config = dict(
    n_layer=15,
    d_model=256,
    n_head=4,
    n_kv_head=4,
    head_dim=64,
    d_mlp=1536,
    vocab_size=4096,
    activation='tanh_gelu',
    norm='layernorm',
    norm_place='pre',
    norm_eps=1e-06,
    positions='learned',
    qk_norm=False,
    attn_scale=0.125,
    bias='all',
    tie_embeddings=False,
    parallel_block=False,
    init='normal',
    init_std_qkv=0.0172,
    init_std_o=0.00314,
    init_std_up=0.0172,
    init_std_down=0.00314,
    optimizer='soap_variant',
    lr=0.00336,
    beta1=0.95,
    beta2=0.98,
    weight_decay=0.04,
    lr_head=0.0282,
    grad_clip=1.0,
    warmup_steps=200,
    schedule='wsd',
    decay_fraction=0.348,
    decay_shape='linear',
    final_lr_fraction=0.02,
    batch_tokens=[65536, 131072, 196608],
    seq_len=256,
    doc_mask=True,
    train_tokens=622000000,
    steps=5102,
    dataset='wikipedia_en',
)
Each number is 200 + 20 x the weight over its row's rms, rounded and kept within 0 to 999. Layers, rows and columns count from 0. The size before them is the row's rms in percent of the matrix's.

# layer 4 MLP up, 1536x256, rms 0.202, rows 861-967, columns 32-63
088,204,205,215,199,223,163,161,198,199,220,194,219,207,228,192,169,217,169,214,222,211,213,227,215,176,197,192,210,163,211,237,232
081,225,188,210,235,173,198,219,241,218,192,190,212,210,215,194,221,203,171,202,220,170,212,226,233,216,209,181,212,220,208,240,231
123,190,213,251,164,228,162,218,203,214,191,233,171,216,200,158,186,239,202,208,234,209,222,217,218,182,171,237,196,169,219,212,214
069,208,195,201,176,164,198,218,204,194,207,232,216,224,196,203,225,210,208,233,180,186,168,217,217,176,201,210,229,200,207,208,205
083,186,196,205,200,186,186,227,200,221,197,204,175,200,176,202,199,174,188,227,198,176,199,214,201,225,205,232,239,200,214,228,185
079,178,207,171,231,204,173,222,167,204,194,181,213,203,228,190,208,208,194,189,192,171,199,182,188,201,178,248,196,204,210,191,233
101,200,180,221,195,182,193,186,219,175,215,176,203,214,200,216,180,204,245,195,191,211,199,193,202,234,219,217,268,222,211,221,218
095,177,181,225,239,199,199,167,207,200,209,221,259,194,241,180,196,177,198,154,204,201,173,188,223,182,189,191,172,185,227,188,202
114,169,224,177,236,207,179,213,228,211,188,212,215,209,194,200,184,210,168,193,192,202,201,176,212,236,219,196,183,191,212,194,225
117,221,178,209,190,218,227,180,175,187,206,173,181,228,205,187,203,167,204,186,229,202,208,175,207,211,205,206,219,239,186,193,207
108,177,206,180,184,229,184,194,221,197,165,196,229,203,213,204,184,162,212,218,169,227,198,206,201,218,233,148,180,208,168,238,188
100,217,182,183,213,191,180,231,214,188,198,213,224,223,201,221,206,173,208,177,190,194,179,171,159,214,197,245,229,188,189,149,194
105,192,201,213,222,185,214,231,186,199,214,210,197,187,217,202,219,203,207,189,186,222,210,222,228,228,199,187,217,181,228,154,190
099,198,200,192,219,229,216,214,215,183,202,211,211,185,207,208,196,196,205,210,189,196,231,215,200,170,196,176,229,215,219,208,214
102,214,188,196,211,242,207,227,197,200,196,208,212,210,207,200,219,149,184,226,168,187,196,192,205,197,196,217,217,206,204,197,198
095,196,186,211,209,230,172,242,204,203,200,221,141,176,204,148,184,195,208,183,219,167,174,236,190,186,203,207,221,228,193,225,209
134,158,178,179,237,225,211,212,182,212,175,204,184,193,203,180,190,179,219,184,210,224,216,196,216,186,210,191,192,214,224,193,194
081,205,209,230,184,172,176,195,199,226,233,214,207,230,191,191,182,182,151,175,215,234,181,232,183,154,178,149,209,205,210,201,204
089,177,213,151,201,227,191,188,193,193,193,174,205,214,216,194,165,194,239,219,204,193,196,208,222,214,168,218,164,182,178,213,174
076,201,231,185,183,171,222,161,189,192,238,212,213,195,202,186,208,177,220,234,224,218,196,179,170,209,222,183,203,242,190,201,209
100,214,200,219,223,236,183,168,207,205,185,204,219,202,203,185,195,171,170,184,177,196,187,192,205,226,216,147,159,201,181,228,190
117,167,224,188,192,185,200,209,182,195,204,179,203,216,198,184,224,195,187,178,184,165,215,191,169,174,206,184,215,194,196,224,196
093,186,201,209,180,222,214,172,177,205,158,215,202,192,181,219,189,189,193,171,184,203,184,236,187,233,182,232,175,250,188,207,178
099,217,178,223,226,198,220,180,213,218,207,220,200,236,230,188,197,182,196,208,203,212,175,163,184,199,191,213,223,185,202,194,198
110,209,189,231,180,194,208,209,222,201,230,200,187,218,142,199,208,234,165,206,200,186,209,202,217,235,206,224,170,196,195,218,205
098,177,178,209,181,199,167,225,155,206,188,209,161,194,200,225,228,174,221,197,194,183,182,232,206,216,194,228,200,229,201,185,206
093,208,213,200,192,173,160,199,194,205,191,190,176,220,194,180,190,212,197,187,212,216,189,251,226,228,217,173,180,190,214,159,242
106,192,201,167,175,229,190,213,201,260,177,210,259,214,195,209,228,178,159,151,236,204,144,233,184,218,221,171,227,203,221,186,211
106,174,198,214,190,178,190,198,232,188,202,196,165,192,171,182,201,189,183,209,201,210,205,198,196,242,219,218,193,232,225,192,184
089,173,193,224,226,214,200,228,219,218,203,169,198,191,196,215,203,199,238,193,195,210,178,218,190,192,202,197,228,183,207,209,198
098,195,193,220,211,178,184,191,172,176,205,209,185,197,183,227,229,181,224,216,200,215,198,180,237,196,197,210,180,194,234,183,208
085,189,207,211,210,192,194,212,192,161,198,184,211,210,222,223,215,205,214,160,212,217,198,229,194,217,172,224,236,212,179,186,230
110,205,194,198,184,223,189,199,182,241,176,212,216,173,226,194,187,179,199,192,179,194,201,178,196,203,188,164,207,197,221,187,165
083,209,238,214,202,186,201,207,148,208,221,181,156,224,186,199,252,184,171,204,250,190,214,226,216,205,211,205,169,209,192,218,203
083,236,185,182,240,222,216,200,230,175,194,185,200,158,213,240,198,185,196,170,164,180,205,186,231,200,206,231,183,163,180,176,208
116,185,175,187,211,203,139,252,191,227,181,188,183,214,187,186,245,204,195,199,182,180,162,175,235,183,199,206,212,191,197,202,212
093,191,213,201,182,223,225,168,211,182,193,212,201,227,181,166,182,189,204,183,208,180,215,220,215,198,190,217,161,214,190,195,167
093,172,191,197,182,213,216,210,179,221,191,220,210,254,232,188,196,181,203,209,203,196,190,240,231,213,220,223,200,205,189,216,185
066,195,176,212,205,188,186,184,157,206,168,202,180,224,199,212,211,210,206,197,217,226,190,206,262,140,201,185,184,204,195,210,194
121,210,179,196,225,178,200,200,238,205,218,196,189,220,200,182,212,228,237,142,192,222,207,159,182,204,195,164,215,181,208,209,213
109,195,226,211,175,213,172,179,156,171,223,194,202,162,205,223,230,209,206,221,214,183,217,222,212,179,214,200,234,220,179,203,197
106,193,245,198,170,202,227,179,225,177,181,213,207,193,214,212,206,206,200,191,232,174,208,193,174,205,222,212,209,166,214,206,212
115,179,192,186,213,209,235,191,231,192,158,201,232,192,201,183,185,231,195,223,221,183,184,203,193,181,211,200,200,186,178,204,204
099,193,201,199,200,242,224,199,217,212,179,188,188,214,198,207,181,196,192,173,182,189,217,185,213,228,238,219,220,219,159,212,201
103,155,168,202,223,175,178,224,220,201,188,221,186,211,178,214,193,224,202,203,218,212,220,190,201,243,228,198,234,217,168,176,215
118,187,186,176,222,179,178,217,216,198,234,169,179,179,206,236,190,176,200,213,188,195,207,213,210,200,212,204,203,191,225,201,218
067,170,186,199,223,186,223,211,181,187,204,214,154,198,197,185,197,233,236,192,211,185,168,189,217,198,180,205,191,233,241,175,211
090,193,208,202,180,199,206,196,158,195,172,210,238,177,222,162,194,163,194,218,195,191,200,185,193,181,192,188,233,216,167,199,209
102,182,194,212,206,197,182,231,205,200,241,214,225,177,206,208,156,211,229,181,196,158,227,185,194,171,199,199,193,224,186,192,235
077,231,222,207,184,184,199,163,187,199,196,227,204,195,207,227,216,222,232,201,192,205,212,251,187,204,176,243,195,216,227,221,202
091,185,194,207,190,225,168,225,196,188,192,164,197,207,184,206,209,174,205,201,209,222,190,199,209,161,215,212,181,207,206,189,175
096,208,201,174,186,182,188,219,172,234,217,176,221,186,200,193,209,219,162,165,190,206,200,200,184,219,213,181,209,179,193,202,220
098,216,196,220,251,179,220,193,209,172,184,203,198,200,225,244,200,189,262,182,197,173,238,225,229,207,216,191,226,174,211,195,217
092,158,190,194,187,234,231,170,206,178,232,169,182,180,182,208,212,188,220,230,251,205,218,199,184,201,213,200,230,195,179,220,186
118,189,200,230,190,216,206,185,208,212,204,248,211,214,212,203,169,176,168,179,172,216,208,209,209,206,224,181,208,229,213,227,205
084,210,198,199,191,213,195,195,183,192,209,228,187,196,210,181,178,154,153,251,190,182,223,218,224,191,178,184,192,186,202,219,195
115,166,151,194,186,210,183,187,235,230,203,204,231,199,235,202,176,167,208,177,193,172,179,208,192,186,185,208,196,214,188,229,146
117,192,250,199,165,197,192,161,207,226,200,204,155,211,205,193,219,215,179,224,184,219,203,203,174,222,236,195,195,179,199,229,214
098,224,181,242,188,186,228,200,202,198,210,169,196,183,201,201,154,210,217,172,226,226,188,218,204,184,174,211,174,185,210,208,205
098,173,214,228,191,184,199,205,164,174,202,230,180,200,186,138,224,180,224,234,227,195,170,187,182,205,214,223,174,199,171,226,201
097,161,179,168,189,180,197,172,202,216,236,190,188,188,196,175,207,213,206,198,216,191,185,193,193,211,192,227,205,192,210,209,181
073,177,182,226,225,177,171,226,210,158,181,202,169,213,194,191,178,203,189,195,179,208,235,181,204,225,187,209,231,219,190,175,192
112,194,208,159,184,203,178,199,241,248,187,220,193,218,172,177,188,205,164,197,173,229,219,168,182,240,194,183,177,194,164,225,195
093,195,178,207,215,181,202,191,153,188,184,184,227,231,208,159,175,172,175,233,216,192,173,197,210,179,212,211,172,221,255,195,171
128,212,171,226,262,226,217,166,214,195,183,180,200,220,206,184,212,198,190,223,236,215,228,188,218,192,191,235,181,201,201,170,168
114,188,183,211,221,229,210,194,220,193,192,208,175,218,214,212,204,188,204,206,216,186,213,194,206,179,198,188,203,193,173,158,193
110,229,209,215,144,161,169,207,214,166,231,184,208,181,209,196,180,212,204,167,212,148,202,197,182,171,171,197,185,219,157,189,244
102,187,188,205,199,187,216,200,231,217,201,212,222,232,195,197,150,167,180,217,218,181,199,240,164,171,196,214,176,251,169,199,218
086,193,199,184,230,195,203,198,167,178,182,169,205,166,233,209,198,199,199,208,202,171,191,189,163,188,197,227,204,230,198,176,213
093,206,194,177,181,160,194,215,151,178,207,210,191,231,192,206,234,197,175,210,194,222,213,220,142,179,206,185,193,242,216,184,194
086,197,192,216,194,232,196,210,201,194,194,178,169,205,197,195,184,227,171,206,220,209,192,180,198,192,207,202,193,192,198,209,199
112,154,183,213,203,200,214,189,195,173,229,203,195,210,156,216,219,208,185,196,199,210,191,194,190,198,224,218,217,171,174,211,228
090,211,174,206,230,215,175,223,161,213,170,181,212,195,203,198,202,164,191,227,210,225,211,171,214,212,178,228,186,219,181,209,204
086,197,148,191,199,201,208,195,228,214,179,204,215,221,213,215,181,210,182,170,202,202,191,239,229,206,216,208,219,210,177,193,215
102,176,208,219,178,187,182,182,193,250,200,188,177,202,182,191,231,186,165,182,194,186,201,244,188,228,213,176,179,210,200,217,221
082,230,188,230,182,187,192,218,197,187,208,218,266,223,211,206,186,193,187,183,218,199,177,221,241,178,182,212,214,222,188,186,219
086,211,189,201,205,218,180,195,172,208,227,182,200,189,229,181,202,190,181,184,190,173,159,162,168,215,193,194,205,218,163,201,221
104,193,214,199,251,202,230,209,238,233,174,182,200,194,171,193,192,195,190,225,200,197,165,192,181,208,200,213,234,190,222,227,226
094,161,195,164,175,198,222,201,225,188,190,190,223,215,195,185,186,152,195,205,178,189,165,190,166,196,228,238,164,209,206,203,190
112,193,198,198,218,216,217,190,209,208,199,217,180,187,185,191,178,210,184,173,210,217,191,185,148,227,233,192,157,222,201,189,208
104,193,185,195,178,225,203,207,216,196,202,184,197,216,179,181,187,178,188,175,225,188,205,190,210,192,209,200,187,198,227,224,210
097,178,159,197,208,233,203,203,229,184,233,224,217,218,212,213,195,189,167,221,200,191,202,206,213,164,217,198,199,207,221,192,203
104,196,216,224,173,196,229,177,225,169,193,183,237,217,204,213,220,206,189,214,218,165,175,192,206,199,201,193,181,236,211,165,204
100,147,197,198,213,203,232,195,227,218,223,203,192,178,187,189,210,183,205,211,213,203,216,208,190,199,202,207,211,222,189,198,196
081,210,167,212,222,220,205,208,185,168,199,201,235,237,195,190,230,214,214,201,182,183,226,189,212,171,200,213,210,219,249,215,202
105,192,183,188,172,206,194,210,163,209,199,185,175,178,216,224,220,185,182,161,169,187,230,179,196,184,215,210,197,192,181,203,201
089,169,192,157,201,222,183,170,189,187,190,183,172,160,181,180,198,180,160,230,202,215,202,167,217,187,195,207,203,198,213,212,224
083,217,185,198,201,183,178,210,194,195,204,180,226,179,192,219,199,211,224,216,173,215,218,187,185,204,204,198,204,161,199,233,236
108,169,210,200,203,207,221,203,198,197,205,201,189,200,185,194,188,192,224,197,230,176,186,208,185,213,158,211,176,179,184,196,198
096,235,179,208,245,212,215,206,215,198,199,154,208,217,176,184,237,173,222,196,197,206,213,189,198,199,186,197,155,144,210,186,200
077,202,168,242,171,199,158,187,188,225,198,224,216,206,210,195,217,181,194,177,226,199,161,209,282,153,196,193,213,202,198,216,183
112,209,206,247,184,175,214,210,175,177,219,185,194,180,220,200,166,226,214,174,204,232,194,198,188,188,168,187,223,175,225,180,202
100,173,202,118,187,192,188,212,172,222,186,184,172,208,204,193,214,205,228,200,196,202,182,202,200,216,162,173,179,202,200,188,181
102,223,221,180,201,229,167,185,257,195,185,206,219,214,251,218,203,213,207,201,217,180,204,184,172,212,178,179,231,135,192,225,166
107,222,208,209,233,214,208,186,168,185,178,180,174,215,201,201,221,193,217,197,218,196,240,164,194,198,187,230,229,193,216,212,215
110,183,212,174,205,208,246,223,162,191,221,193,181,222,200,172,217,189,210,196,232,209,207,195,235,205,205,179,195,188,205,200,231
105,207,215,174,221,194,220,191,185,205,209,183,224,182,188,220,216,226,198,234,222,194,202,201,196,186,178,178,166,210,198,219,164
091,180,181,173,243,213,202,218,167,210,160,170,214,181,190,193,211,217,195,194,180,214,230,177,194,234,171,207,164,190,232,189,202
111,188,161,212,171,159,176,199,205,201,222,223,173,196,198,190,191,210,161,204,205,202,232,183,189,185,216,168,197,193,165,237,215
087,210,200,198,222,210,214,199,196,198,150,174,221,222,186,180,229,184,232,223,215,209,190,195,210,222,179,225,208,237,182,216,181
086,216,202,200,150,178,174,223,205,176,192,225,179,181,178,221,212,212,193,168,217,196,198,195,196,214,183,182,216,205,195,187,239
110,193,185,207,180,194,237,187,199,194,199,203,202,171,221,194,195,177,224,218,179,186,185,228,224,211,167,223,171,230,219,185,186
079,209,193,224,192,230,226,194,213,226,168,216,197,207,235,171,165,193,207,210,211,223,210,224,207,207,188,162,208,201,226,185,212
101,196,171,178,212,220,190,231,189,203,174,193,211,181,214,177,176,192,160,215,197,202,204,163,208,211,221,195,196,171,192,196,197
100,177,166,191,189,165,163,205,183,212,211,194,220,214,215,191,236,211,179,199,189,225,181,187,199,220,206,209,224,215,192,174,175
096,201,222,159,201,187,193,175,171,177,203,210,200,189,181,173,182,192,199,215,196,193,192,168,177,195,173,212,208,234,231,205,206
088,207,185,203,229,187,198,213,192,216,184,206,167,223,219,180,183,196,241,193,219,186,205,187,229,181,180,218,187,219,203,191,179
# layer 4 MLP down (transposed), 1536x256, rms 0.195, rows 861-967, columns 32-63
098,177,212,211,161,229,190,178,205,204,208,216,216,209,208,193,197,199,187,224,203,187,168,205,206,203,221,182,233,212,211,200,216
080,166,217,160,200,222,208,198,176,186,216,202,161,198,209,219,200,204,189,198,182,208,183,193,197,188,171,171,223,202,177,169,161
098,205,166,128,204,167,179,202,212,247,194,163,239,172,202,245,204,193,202,217,176,218,188,199,162,226,220,177,210,193,200,200,160
079,214,223,193,202,206,237,251,204,194,228,204,186,177,210,212,199,215,200,229,192,188,175,157,213,186,210,210,217,200,201,222,208
091,190,180,172,206,232,231,183,212,167,218,192,201,204,214,191,190,204,175,205,189,180,193,225,184,210,184,187,225,181,222,211,236
100,215,186,191,179,206,191,225,230,198,190,231,192,219,180,182,194,190,179,151,197,151,167,176,198,178,183,165,203,219,168,198,176
111,191,203,233,167,202,210,222,206,205,190,153,212,185,218,185,227,170,213,212,205,200,177,214,194,179,211,200,202,205,185,208,186
109,183,209,188,188,203,194,201,185,191,201,226,166,202,226,167,201,195,231,196,180,223,191,203,202,235,188,210,175,166,208,255,183
109,205,195,233,170,195,200,207,178,219,213,210,191,210,223,202,233,206,200,187,173,194,189,179,230,181,230,208,188,159,213,222,165
114,200,163,224,189,174,187,206,220,209,209,198,196,213,195,212,169,190,187,172,215,168,235,216,181,202,172,204,188,213,209,192,194
100,175,213,196,185,167,195,202,201,201,188,160,190,170,195,200,206,230,221,218,168,183,239,202,207,200,203,196,176,233,215,199,200
087,205,230,227,183,220,208,172,209,215,180,181,197,176,188,206,170,225,188,215,208,223,195,205,225,183,157,159,163,215,209,256,206
098,208,215,200,215,237,207,221,229,188,177,213,206,198,195,211,179,206,202,212,195,184,215,180,181,187,212,198,219,188,195,170,236
092,168,206,185,190,171,208,180,175,205,169,188,188,211,218,200,190,187,203,189,227,203,206,174,190,215,172,208,163,167,178,211,214
092,181,210,202,173,180,200,160,199,202,211,203,210,219,188,190,194,211,202,150,190,224,205,199,176,181,175,194,176,203,179,215,186
090,234,230,209,166,174,188,183,163,211,219,207,196,215,197,214,172,182,194,219,180,223,220,165,202,173,192,171,223,169,243,159,203
104,224,231,214,196,187,188,182,203,216,226,201,179,199,214,189,202,215,215,203,188,197,179,198,189,242,196,174,226,173,171,208,184
084,203,168,167,175,199,228,206,202,156,171,196,216,220,179,171,217,208,209,240,193,178,199,177,207,218,191,234,210,174,192,203,186
101,195,249,163,183,227,164,229,178,165,206,202,197,190,210,227,200,240,212,207,222,181,223,186,195,216,214,190,231,198,199,237,229
091,215,202,175,200,164,206,170,173,191,217,241,213,232,212,177,214,160,182,215,194,199,206,176,180,184,227,162,228,210,211,189,203
101,172,239,219,199,193,217,177,231,171,205,182,211,184,194,242,179,215,183,224,214,179,184,209,206,193,185,206,147,198,198,202,204
093,253,186,242,213,195,206,187,187,228,218,183,193,194,185,215,208,204,206,166,210,249,209,226,258,231,185,215,172,202,200,174,217
095,198,237,205,220,218,205,221,162,160,177,171,160,226,223,190,211,203,186,202,164,181,194,194,176,183,191,172,222,186,217,199,223
089,221,233,182,172,222,201,216,205,194,203,183,224,157,174,197,191,239,217,200,213,218,235,215,188,215,199,187,179,196,220,206,196
087,170,212,181,187,195,186,200,179,185,177,195,200,173,217,227,183,208,201,209,189,222,204,207,187,205,224,147,175,195,204,210,191
111,184,189,177,184,192,201,234,204,194,199,188,205,193,207,239,237,212,221,187,214,173,190,201,184,202,170,227,209,211,205,206,217
084,194,199,184,202,215,198,192,187,210,212,188,209,186,183,199,187,191,206,205,199,194,208,191,121,197,165,231,227,212,206,215,197
117,196,170,191,181,202,209,201,214,248,206,213,210,227,178,240,220,159,157,208,208,194,168,194,211,211,204,220,194,200,211,199,176
112,198,201,211,193,198,169,178,177,217,211,191,203,212,186,165,225,202,186,181,235,239,221,207,195,214,218,192,191,207,149,214,199
099,212,208,225,214,231,177,214,179,219,194,173,219,185,214,234,215,192,244,174,194,202,187,216,204,157,183,207,211,169,173,200,197
108,218,189,199,214,214,178,167,185,190,206,202,195,205,210,197,162,179,191,224,206,202,218,154,220,207,213,164,180,204,206,193,191
081,216,210,210,175,224,220,184,207,204,219,218,177,198,209,191,176,183,208,202,214,189,179,187,183,174,218,193,176,186,220,214,198
110,184,200,198,182,202,202,201,214,203,208,227,199,174,211,215,174,223,190,186,185,241,233,214,200,226,209,192,185,187,194,175,186
094,185,210,222,211,223,176,213,179,192,221,219,222,237,190,209,219,177,237,221,200,210,194,211,220,183,220,206,216,226,221,180,248
089,209,205,222,212,225,172,193,198,186,205,207,205,238,173,164,185,224,210,183,222,211,192,172,171,197,197,190,188,198,238,216,186
114,186,239,235,207,239,193,183,213,235,156,186,192,198,205,186,237,220,178,174,220,191,222,191,194,149,192,235,214,173,162,201,201
101,198,169,197,228,200,189,193,218,211,190,203,177,186,206,183,203,193,222,220,206,185,217,225,225,206,221,198,170,212,202,217,226
095,168,203,188,187,212,200,210,209,179,214,201,201,180,221,178,185,200,211,212,212,216,184,196,196,198,183,189,174,211,190,174,230
094,191,167,239,220,198,216,204,167,193,182,204,196,230,209,209,196,209,204,201,248,224,211,201,245,198,213,197,228,182,225,222,209
099,173,212,212,203,179,194,179,204,201,186,200,199,190,183,205,164,173,194,205,167,168,214,204,198,207,186,231,174,174,170,223,196
108,216,165,215,211,205,229,221,201,204,210,192,219,182,192,207,218,220,183,222,243,165,218,229,208,216,193,173,167,164,237,212,195
110,216,202,184,184,224,172,202,208,201,215,220,188,202,197,216,247,242,181,225,245,180,193,211,180,191,212,183,192,193,228,224,192
096,207,181,211,191,198,203,157,202,206,185,209,182,210,208,215,228,198,212,196,198,235,232,214,210,211,181,163,219,205,222,172,213
109,229,205,177,189,223,178,180,192,204,203,189,196,218,217,196,193,193,205,170,194,215,182,198,185,196,249,220,203,210,224,227,213
109,227,193,168,206,194,174,167,182,217,182,208,235,195,164,207,202,199,163,225,188,190,171,215,186,181,140,159,211,195,215,234,177
131,212,201,178,197,200,201,181,205,219,229,197,165,227,189,220,211,170,212,201,186,184,203,200,181,203,221,196,237,184,201,238,238
080,142,189,210,196,213,194,173,210,190,233,169,184,248,205,224,200,174,213,208,179,222,197,188,238,197,192,174,197,240,196,180,236
097,214,208,173,235,173,195,189,170,165,205,229,181,214,194,239,204,207,189,221,186,203,202,188,188,194,219,215,188,207,219,209,205
088,211,226,186,155,168,231,187,180,202,166,173,175,226,181,179,220,212,178,221,230,221,168,206,244,220,212,181,187,197,207,214,189
088,191,215,196,174,176,214,171,198,166,210,222,205,213,222,228,191,219,217,200,156,206,194,202,179,171,206,252,225,173,205,226,206
106,215,214,218,203,183,178,212,165,194,173,167,199,216,206,226,218,200,216,235,170,220,179,176,170,173,223,207,201,195,202,187,166
112,218,210,145,246,155,181,188,208,206,220,233,223,177,199,176,152,208,234,197,202,193,152,171,210,221,209,217,202,190,233,191,225
098,200,182,202,225,207,224,179,137,233,220,174,202,200,212,206,207,216,183,224,233,221,200,201,220,183,170,194,204,214,227,207,205
087,194,226,211,193,193,210,185,175,224,184,262,219,218,204,219,217,224,195,184,200,190,195,189,184,219,236,226,191,211,213,173,234
102,207,190,211,196,206,191,228,174,212,193,170,222,220,185,230,229,241,206,229,224,194,181,174,191,203,174,219,223,196,203,175,216
096,200,217,235,178,187,226,213,215,177,235,190,191,172,175,230,182,185,206,227,226,219,216,222,219,186,148,198,191,165,226,218,164
114,206,182,203,219,185,184,215,208,190,193,206,190,199,209,226,205,195,160,156,230,208,179,201,181,202,214,184,250,179,233,206,214
093,204,159,215,223,228,202,232,212,173,192,191,232,188,219,215,190,205,213,175,244,214,212,196,205,206,193,194,182,203,207,178,197
090,164,214,150,198,232,175,216,163,201,236,204,188,201,195,234,204,201,169,202,202,206,208,182,174,200,209,217,213,215,192,185,223
117,209,239,190,175,249,216,183,190,213,248,228,209,203,206,210,194,195,187,197,196,205,177,194,186,201,214,203,190,226,156,201,202
090,221,188,203,209,226,154,215,190,210,184,190,189,198,204,223,177,208,180,222,150,196,197,186,215,196,197,191,200,194,188,168,189
087,171,202,234,227,205,167,197,202,208,175,225,183,202,210,185,210,199,182,194,175,225,234,167,219,214,214,195,208,202,240,219,201
094,215,198,223,206,184,217,192,167,138,220,179,204,190,225,221,218,201,235,191,220,201,204,218,220,192,187,188,186,189,194,190,196
105,179,211,203,212,200,182,237,212,204,206,195,191,230,202,201,184,196,178,198,210,205,177,175,177,217,238,200,221,217,222,205,216
105,195,218,180,175,163,201,221,185,190,209,193,187,205,219,200,186,216,208,149,170,209,182,187,200,197,198,167,191,208,205,226,238
115,190,190,198,227,236,223,210,193,194,181,151,210,213,233,202,224,184,161,208,214,173,229,194,204,173,198,225,180,177,179,173,194
115,195,194,227,186,223,221,189,207,208,166,211,208,201,216,210,176,194,161,177,223,210,222,205,180,168,183,182,199,202,165,203,193
088,235,254,186,202,210,218,211,161,199,213,156,180,161,228,215,210,221,188,184,194,209,200,178,242,224,184,186,208,161,193,206,183
102,169,187,199,228,212,181,191,166,221,185,163,218,199,212,213,203,159,219,169,183,192,224,185,205,188,185,206,182,187,203,180,229
092,220,207,192,203,212,187,214,205,207,222,208,265,188,210,211,177,218,210,202,222,209,194,174,204,216,202,169,204,172,211,176,183
105,195,202,227,208,195,201,195,184,198,198,187,177,216,191,227,178,210,207,155,181,221,198,213,173,203,207,195,212,201,179,202,181
106,219,206,154,234,214,210,168,169,219,217,220,215,190,195,220,162,195,176,204,183,200,213,171,212,195,236,196,225,185,186,209,182
112,203,198,189,172,234,201,213,172,221,202,193,213,189,191,228,201,176,167,234,222,205,230,205,196,201,228,229,187,211,206,208,176
103,202,184,171,225,206,191,200,197,236,199,203,221,209,182,187,162,215,181,198,200,179,200,231,205,189,196,217,194,191,203,195,185
105,185,205,198,207,198,195,207,238,192,210,170,198,185,185,235,198,205,214,190,253,192,215,196,201,220,149,233,210,233,205,227,169
083,183,210,182,219,204,205,204,185,188,198,189,176,211,185,206,220,192,208,236,163,202,190,178,187,232,212,189,163,197,192,206,190
093,205,172,204,183,193,240,183,204,201,245,220,176,203,217,200,164,198,200,227,152,189,191,174,207,200,180,195,189,208,182,184,214
090,208,188,190,180,179,217,186,161,190,217,212,182,210,216,202,206,174,215,185,198,200,228,222,214,202,182,221,167,221,180,162,191
109,176,208,182,210,220,205,234,201,184,196,207,205,208,242,227,207,236,186,193,175,213,196,198,212,198,194,210,200,194,230,209,194
088,197,209,192,187,196,194,209,202,211,171,202,222,203,234,199,204,185,220,240,217,209,184,232,229,184,189,229,227,169,210,226,207
086,215,198,209,236,188,169,199,201,202,178,209,165,197,221,219,237,207,206,221,174,216,219,226,194,200,186,219,194,194,161,215,176
105,195,202,206,209,216,218,190,215,182,182,217,219,217,211,187,203,215,174,212,204,155,200,198,137,201,250,205,221,193,164,207,226
087,197,173,215,220,210,186,214,153,193,194,210,191,195,188,208,156,178,204,193,175,214,218,208,205,184,203,189,206,176,169,222,180
107,181,232,207,202,150,217,238,215,203,218,210,211,214,178,198,202,209,177,210,220,175,213,191,191,189,189,175,211,233,163,210,204
101,213,170,169,202,210,199,216,204,213,199,195,251,192,175,208,184,187,191,189,208,185,177,207,136,174,201,199,183,211,193,220,176
113,190,165,201,195,228,205,179,204,207,200,201,191,215,215,184,188,189,184,196,168,181,176,185,211,207,201,194,188,201,201,202,162
095,210,212,164,196,227,184,199,179,188,174,219,202,212,216,190,178,193,212,228,200,169,170,198,207,219,200,213,199,214,168,185,223
094,220,177,217,146,180,203,203,159,194,206,188,206,216,207,214,208,215,241,211,169,178,191,195,191,223,195,158,157,177,193,213,226
110,205,205,198,205,200,200,203,219,204,213,199,206,182,210,189,178,187,231,174,197,174,194,159,151,178,144,211,169,193,188,211,221
107,205,190,209,203,178,240,177,227,180,218,169,210,210,218,210,181,195,216,209,203,191,214,204,206,179,165,199,149,162,196,205,243
116,195,185,226,162,218,220,186,190,216,210,186,196,213,193,207,217,189,203,198,222,209,189,204,223,182,209,209,257,217,201,198,212
100,164,216,207,193,180,197,197,204,209,212,180,181,197,225,192,231,196,182,192,159,172,205,228,204,215,173,174,152,221,192,244,243
097,167,203,159,217,209,220,237,193,171,165,197,232,201,198,178,193,195,197,211,190,156,195,185,163,179,231,199,182,186,208,204,209
100,176,215,213,211,194,172,230,211,204,170,155,251,183,180,201,224,195,186,224,194,203,194,194,194,198,242,221,191,177,223,219,210
111,175,213,211,258,177,197,180,220,198,205,187,196,208,188,175,193,234,209,215,173,168,198,164,195,176,206,170,226,216,229,185,184
113,186,170,164,199,193,226,229,199,197,186,222,191,170,182,203,212,215,182,195,196,208,196,198,253,187,215,213,215,188,205,203,206
106,239,179,204,190,221,242,199,226,231,187,188,205,211,225,181,170,189,212,241,169,214,180,216,202,184,219,197,195,172,205,179,196
097,189,208,189,209,189,208,215,199,196,172,208,220,182,190,211,185,216,211,227,202,193,235,177,201,216,225,224,204,197,182,234,208
094,224,256,199,222,201,225,178,165,199,191,201,200,218,243,223,197,197,250,210,213,177,170,246,177,226,193,230,186,214,231,185,187
094,227,254,205,174,188,183,204,218,234,214,187,193,169,179,216,200,172,191,226,193,186,241,210,210,182,226,188,220,198,180,221,229
088,215,233,208,202,192,176,232,139,201,177,231,190,171,201,206,199,185,184,234,176,205,205,179,178,179,231,230,177,171,209,216,208
103,193,160,181,200,241,222,227,225,180,215,190,197,223,189,220,191,183,175,183,198,208,185,202,222,205,192,194,188,194,174,204,214
079,228,197,221,184,207,180,183,157,195,221,223,231,214,206,220,229,193,197,226,223,218,207,201,213,190,204,231,201,212,184,208,161
109,219,213,196,231,192,196,213,203,220,174,219,212,226,188,205,178,196,201,174,197,259,194,200,194,239,194,186,228,227,210,200,200
106,218,173,213,228,211,230,193,164,198,190,221,176,180,193,191,192,161,169,221,224,218,212,174,202,234,220,182,173,198,232,218,195
105,199,198,206,209,184,217,178,184,202,216,199,179,206,187,187,217,184,181,207,202,188,155,181,167,204,182,180,201,222,203,203,217
085,223,194,193,217,226,185,232,209,214,203,175,218,229,197,224,213,224,197,204,225,200,222,190,191,210,222,193,197,159,217,205,188